Weights of a small transformer language model.
Architecture: RMSNorm before each block, ALiBi.
Training: a variant of Adam for these matrices, 545M tokens, 4158 steps.
Each number is 50 + 10 x the weight over its row's rms, rounded and kept within 0 to 99. Layers, rows and columns count from 0. The size before them is the row's rms in percent of the matrix's.

# layer 6 MLP up, 1536x256, rms 0.0685, rows 768-793, columns 0-63
090:63 59 45 53 39 49 54 47 44 47 64 44 39 35 54 58 59 41 44 46 51 57 48 38 59 49 56 50 42 51 68 47 45 33 61 47 40 49 52 40 54 40 59 71 42 56 56 38 55 57 32 45 42 50 63 43 50 70 65 64 70 36 49 34
097:50 57 53 47 58 45 37 42 50 45 59 59 41 40 55 40 62 59 49 53 51 41 45 41 67 41 57 38 31 44 53 42 47 53 62 47 38 52 46 39 52 46 58 57 52 46 52 48 59 56 57 53 53 55 46 49 50 60 56 65 51 52 47 44
080:48 73 40 60 50 35 51 44 54 49 64 41 47 44 46 71 50 38 46 50 53 51 47 58 67 58 49 42 51 44 67 50 46 35 63 47 38 47 27 52 49 32 50 56 25 50 30 64 66 49 69 49 53 52 57 46 73 55 56 66 53 40 62 31
097:14 60 47 57 59 46 51 65 46 67 48 56 47 46 53 42 40 52 38 33 45 50 48 49 51 26 60 46 51 50 57 49 54 44 66 42 34 58 46 35 47 66 66 43 55 47 51 67 47 29 48 43 22 51 40 42 41 51 61 46 43 44 53 49
099:57 34 40 67 35 43 36 42 18 68 44 49 48 20 64 44 66 36 66 44 45 58 46 43 75 55 45 44 43 49 50 28 50 60 37 58 32 63 28 46 46 52 52 63 52 50 54 39 51 51 60 53 54 60 71 50 40 45 37 47 44 41 60 51
099:52 45 38 54 52 74 40 42 65 55 51 53 55 46 57 51 58 47 48 35 45 49 46 40 48 39 60 61 68 40 51 56 52 48 43 33 47 62 53 61 79 54 39 70 55 39 41 52 56 46 46 51 39 51 56 51 41 43 40 43 60 29 40 68
128:56 49 64 46 54 50 34 42 60 62 51 34 66 51 36 44 48 68 36 41 22 44 48 53 57 48 45 51 56 27 47 71 63 52 58 41 53 39 58 42 45 49 63 54 51 53 54 45 55 31 46 58 47 50 40 46 39 46 46 40 62 36 57 41
049:45 57 48 60 51 47 37 35 42 55 48 41 45 58 63 39 47 48 55 43 44 41 46 41 52 57 56 47 63 53 85 60 49 40 67 55 44 71 41 43 67 33 61 39 46 52 45 56 57 37 41 43 39 48 56 34 43 49 48 33 53 51 46 52
110:45 58 42 67 68 63 48 27 51 57 53 38 40 44 58 52 41 20 45 49 50 21 49 57 31 53 64 38 76 50 54 45 47 63 59 56 59 72 53 57 47 60 59 53 54 45 49 47 56 45 54 40 37 41 47 41 52 58 48 28 64 52 49 35
098:45 47 68 45 48 42 42 37 25 45 51 54 30 37 42 62 50 41 60 61 34 48 51 51 47 67 60 34 61 52 70 59 46 61 56 49 58 45 52 62 52 43 42 43 33 63 50 58 58 54 53 49 46 56 52 41 40 60 43 50 39 47 28 49
094:39 57 55 59 51 33 40 49 59 51 57 46 37 56 49 53 37 49 44 59 50 46 37 34 53 66 64 51 52 43 60 45 60 41 49 58 43 50 51 41 54 45 39 58 52 59 65 43 50 51 58 67 55 40 46 57 66 35 57 42 56 54 69 57
114:27 46 41 72 57 35 38 42 56 35 49 59 50 56 36 37 61 47 57 46 42 36 52 60 49 51 44 48 72 43 54 55 47 44 59 43 36 50 50 55 50 55 38 54 37 60 60 62 46 45 41 66 64 45 57 43 43 50 48 48 48 49 51 63
095:47 49 60 53 55 46 42 59 32 52 41 49 41 57 61 40 49 65 54 51 37 57 52 61 51 55 56 51 57 47 63 46 39 57 55 45 43 53 56 53 60 53 59 62 43 61 43 66 51 48 60 44 37 54 67 57 52 48 57 57 50 52 67 60
094:53 55 60 51 36 60 45 40 54 60 60 45 63 48 53 59 53 49 41 42 60 55 45 36 61 46 50 34 64 40 40 52 40 60 58 61 39 46 53 62 59 51 51 43 40 51 51 50 41 46 53 56 44 34 46 50 35 48 64 18 55 52 39 58
108:40 50 55 59 48 57 52 48 52 41 57 24 51 62 60 62 46 51 43 50 53 42 49 56 54 40 40 56 41 22 51 49 67 50 57 60 53 65 53 37 51 33 77 60 51 55 40 64 49 37 48 50 55 33 51 52 42 75 39 49 51 57 33 48
087:58 58 64 36 31 69 35 28 35 55 60 48 53 49 58 50 47 62 46 57 27 35 48 46 57 32 46 53 36 40 43 54 56 43 62 46 63 69 57 53 50 38 41 69 59 54 39 58 48 60 53 50 61 57 63 42 48 50 54 46 52 55 58 60
103:23 39 52 60 53 67 54 52 40 42 37 56 46 42 45 32 34 69 47 61 53 48 49 42 61 59 36 47 49 55 46 47 29 44 66 61 62 62 48 48 51 51 40 60 47 52 49 52 46 55 43 49 61 38 49 43 56 69 54 53 37 47 52 67
110:57 39 31 50 43 26 64 46 69 64 62 54 61 38 47 53 60 76 43 38 45 43 59 47 48 46 54 46 54 61 57 44 38 45 65 32 46 64 60 59 44 47 64 46 32 57 52 34 51 46 55 48 52 52 60 36 54 57 34 61 52 44 43 46
099:42 55 68 48 37 46 47 41 53 44 39 46 56 60 49 43 54 50 53 48 57 34 48 52 51 61 50 44 56 57 50 56 54 45 47 32 37 47 31 45 45 36 44 55 26 49 27 78 59 39 36 43 50 38 36 46 59 51 46 32 60 55 49 67
094:48 51 46 43 49 59 37 42 35 51 55 50 54 68 56 45 51 47 34 35 61 51 52 29 80 51 51 37 47 34 46 57 56 39 62 44 51 62 61 43 56 48 34 44 55 68 35 52 55 44 52 39 50 55 45 44 54 48 58 65 60 54 57 59
104:59 55 41 61 74 47 42 56 57 53 69 34 47 44 43 31 55 45 58 64 53 63 44 43 55 52 38 51 51 58 46 70 43 65 48 48 55 51 45 50 66 53 50 54 44 50 60 39 52 50 66 45 41 64 61 57 51 74 55 50 55 43 46 63
115:47 57 49 43 40 36 39 38 49 37 53 58 55 49 36 29 60 65 38 51 48 42 48 37 41 42 44 53 46 59 51 41 55 45 52 41 70 50 32 59 42 57 59 55 31 50 38 44 52 53 52 57 41 54 55 49 79 40 48 59 65 61 65 51
102:51 49 43 54 44 65 25 51 52 67 57 47 39 24 46 48 65 43 43 29 37 52 39 47 45 60 54 50 61 55 48 53 39 39 54 39 59 51 58 44 67 38 52 49 28 64 52 49 59 42 57 75 54 33 52 43 51 58 50 41 33 54 55 53
104:63 70 50 32 40 58 16 63 37 63 62 50 47 34 56 41 57 41 40 48 43 39 47 43 67 54 45 47 55 43 45 64 49 44 64 32 50 55 54 49 55 55 57 43 48 48 42 47 34 50 53 64 53 43 48 49 50 60 48 32 58 49 47 49
106:35 36 62 48 40 41 29 54 47 52 57 26 45 50 50 59 34 40 37 53 59 42 49 33 56 39 48 49 35 31 54 69 36 41 58 40 61 65 36 64 59 54 52 56 56 53 54 32 51 47 38 45 25 29 64 52 74 57 56 34 34 44 61 49
094:56 67 69 44 41 43 36 35 51 49 29 43 44 31 68 50 75 70 60 48 57 51 44 50 57 54 46 40 45 38 62 40 35 39 52 39 48 45 37 52 49 53 47 47 42 57 52 38 70 33 33 49 65 57 45 53 50 62 51 58 46 38 39 31
# layer 6 MLP down (transposed), 1536x256, rms 0.0608, rows 768-792, columns 0-63
096:41 49 55 50 16 49 51 57 46 54 45 58 48 57 50 37 47 52 68 46 55 41 71 50 50 64 37 51 48 35 46 40 46 50 46 33 44 50 39 52 57 59 61 51 33 43 47 44 51 52 65 58 54 37 21 51 60 31 61 47 51 36 57 60
099:49 38 47 43 65 42 45 56 58 46 40 61 54 48 45 37 48 55 42 59 35 52 39 57 46 43 48 53 49 54 45 57 57 51 44 42 61 55 48 56 47 38 66 60 53 60 58 59 28 40 53 57 58 42 45 54 58 59 57 45 35 53 30 52
091:63 46 57 46 51 45 74 58 57 45 41 56 60 61 43 50 56 42 40 44 35 51 55 53 45 22 46 58 64 50 60 40 68 49 51 33 42 46 39 44 52 49 34 66 51 45 63 45 46 40 55 48 70 43 62 59 40 56 44 38 49 54 56 58
096:48 55 46 52 58 71 67 57 40 50 52 47 57 61 43 31 36 52 40 40 59 46 43 44 43 45 52 61 60 41 31 35 73 41 63 56 33 48 36 54 39 37 49 44 52 54 64 51 44 55 57 52 57 49 56 65 44 49 50 46 45 54 55 65
100:57 29 43 56 55 48 53 44 54 60 41 49 61 57 38 38 52 64 40 52 39 59 39 51 52 61 64 53 43 77 58 56 41 40 65 51 35 37 60 37 44 51 67 55 43 43 28 39 63 66 53 38 51 61 48 39 50 52 34 61 43 43 37 48
103:67 64 52 47 45 38 52 44 42 47 55 65 52 61 54 48 60 35 43 47 49 48 42 67 52 32 40 55 55 62 61 51 35 50 60 58 47 45 34 51 60 55 36 25 47 56 53 45 54 32 58 49 31 40 56 61 27 69 55 32 63 52 56 54
121:46 39 56 40 48 49 53 41 56 39 49 52 45 53 52 72 58 39 33 50 44 39 68 49 50 49 49 33 59 54 55 56 74 63 35 50 54 49 59 46 50 35 51 78 38 40 43 46 45 41 39 48 62 63 40 51 50 48 45 52 53 49 37 44
024:49 46 52 42 44 67 49 46 58 39 62 43 39 57 46 55 49 51 31 54 45 55 66 36 45 49 30 63 41 63 46 50 43 67 35 45 48 46 62 55 51 54 50 71 39 60 35 52 57 42 57 67 57 54 23 48 47 51 54 48 65 43 49 38
106:56 48 51 44 45 65 48 58 63 51 46 48 58 43 53 32 35 58 64 59 53 44 52 43 45 39 61 41 41 37 50 53 46 56 54 43 50 54 44 41 54 64 46 38 50 68 54 30 57 62 50 62 51 66 37 46 48 52 61 59 52 64 46 60
099:55 36 50 43 60 56 59 45 52 35 60 38 32 70 38 40 53 59 37 42 66 50 51 56 46 49 41 51 53 40 61 70 47 50 41 47 43 69 43 33 56 52 49 42 49 33 33 32 49 62 40 63 53 40 55 62 52 61 56 53 54 56 42 48
091:48 40 52 45 63 36 37 41 53 54 56 60 52 46 49 51 45 46 53 33 54 38 70 65 51 55 43 53 60 68 53 70 42 72 50 49 50 64 64 43 65 43 58 70 40 46 39 39 56 63 49 43 45 45 46 56 53 60 38 61 57 36 53 48
113:47 69 51 52 42 61 44 58 52 38 57 51 58 70 50 60 59 40 39 52 54 42 43 60 55 44 52 53 61 32 45 57 34 40 40 64 45 68 67 43 66 25 49 70 56 39 60 72 50 40 49 46 39 47 51 59 61 38 41 28 43 42 45 57
099:39 61 61 41 43 52 57 61 35 45 44 49 44 47 58 40 41 35 55 60 15 40 44 42 47 49 54 55 54 48 44 60 35 52 57 35 63 45 45 54 42 49 22 64 43 59 57 34 40 38 48 48 49 54 39 52 68 56 50 68 28 69 44 48
088:49 29 39 49 45 50 50 64 55 53 51 43 46 55 47 53 42 47 71 44 45 54 56 49 54 50 61 54 57 66 45 64 55 54 53 43 57 38 43 23 67 55 48 46 34 59 47 43 47 41 32 33 57 64 60 49 35 39 71 55 45 70 53 64
105:60 37 43 64 34 52 56 47 50 59 48 60 56 51 55 68 45 56 53 49 40 49 44 40 54 60 26 51 55 69 59 49 51 59 34 49 47 51 41 57 69 43 60 46 56 50 66 52 44 39 40 62 49 49 60 44 49 45 37 54 71 42 44 36
086:55 51 47 64 45 48 56 51 64 47 64 53 47 51 54 59 57 48 72 55 59 44 36 51 49 46 50 52 56 61 59 43 61 51 44 58 46 53 40 32 52 41 61 38 54 47 49 59 49 62 39 52 44 52 64 53 52 51 57 42 52 70 54 66
099:67 50 47 57 59 61 50 57 47 45 42 56 51 45 46 33 68 50 60 63 37 41 56 35 58 63 61 44 63 47 39 45 33 41 72 68 45 41 50 55 51 43 58 38 53 46 57 59 48 53 49 60 42 71 55 44 51 52 47 66 33 45 53 43
109:52 52 49 53 39 47 46 49 59 65 40 37 71 38 51 70 52 37 37 33 56 58 52 38 36 44 56 48 51 56 41 36 54 42 48 53 44 49 34 47 34 41 44 52 67 50 55 43 40 51 52 65 29 54 36 55 47 52 60 59 34 61 55 39
094:51 61 46 60 46 41 45 58 59 53 42 48 43 51 66 62 59 49 33 52 68 52 44 37 32 49 37 61 43 49 32 53 51 57 41 38 59 72 53 39 67 47 64 44 57 49 68 31 59 43 47 43 43 49 57 48 54 40 70 39 81 50 65 55
096:69 47 53 31 45 66 49 27 61 51 48 59 60 65 40 56 62 51 62 70 48 42 63 54 57 36 54 42 64 37 53 45 31 47 39 73 40 53 44 50 41 53 58 29 43 49 59 35 42 49 47 65 67 54 52 56 32 58 49 54 44 27 56 45
102:61 59 68 48 47 51 49 46 44 70 60 56 71 54 61 64 61 57 36 38 43 54 44 50 55 40 57 44 52 47 49 41 44 47 38 76 45 57 38 37 36 64 71 51 46 48 48 62 44 52 28 37 46 43 39 62 66 40 50 42 63 59 56 65
116:28 51 38 35 40 50 45 63 62 54 45 37 68 47 50 56 54 47 65 55 56 53 62 57 37 32 40 57 51 55 52 55 55 41 46 27 37 48 34 68 48 72 42 45 66 39 52 48 55 34 47 52 60 65 63 46 51 45 45 66 30 56 64 52
099:64 51 58 48 49 48 67 59 64 61 49 41 43 59 65 46 59 38 66 48 59 42 43 32 51 64 38 64 54 45 57 50 75 59 51 38 49 32 61 46 65 62 65 41 34 42 56 42 50 43 53 61 50 46 50 52 38 52 37 67 45 46 62 58
100:42 61 49 55 41 63 50 58 56 48 63 44 57 44 48 47 43 51 53 66 60 50 45 52 54 49 57 44 40 52 54 56 52 70 44 58 51 58 52 35 62 44 62 63 44 45 71 41 57 37 57 41 46 34 49 62 51 46 51 38 36 51 54 49
103:60 59 41 35 65 43 47 61 60 72 63 45 45 50 47 42 39 50 38 57 38 35 64 27 50 49 67 51 28 54 51 38 55 56 48 27 59 34 47 55 35 47 49 62 78 54 51 37 45 50 48 61 52 53 50 71 51 45 60 48 62 35 52 47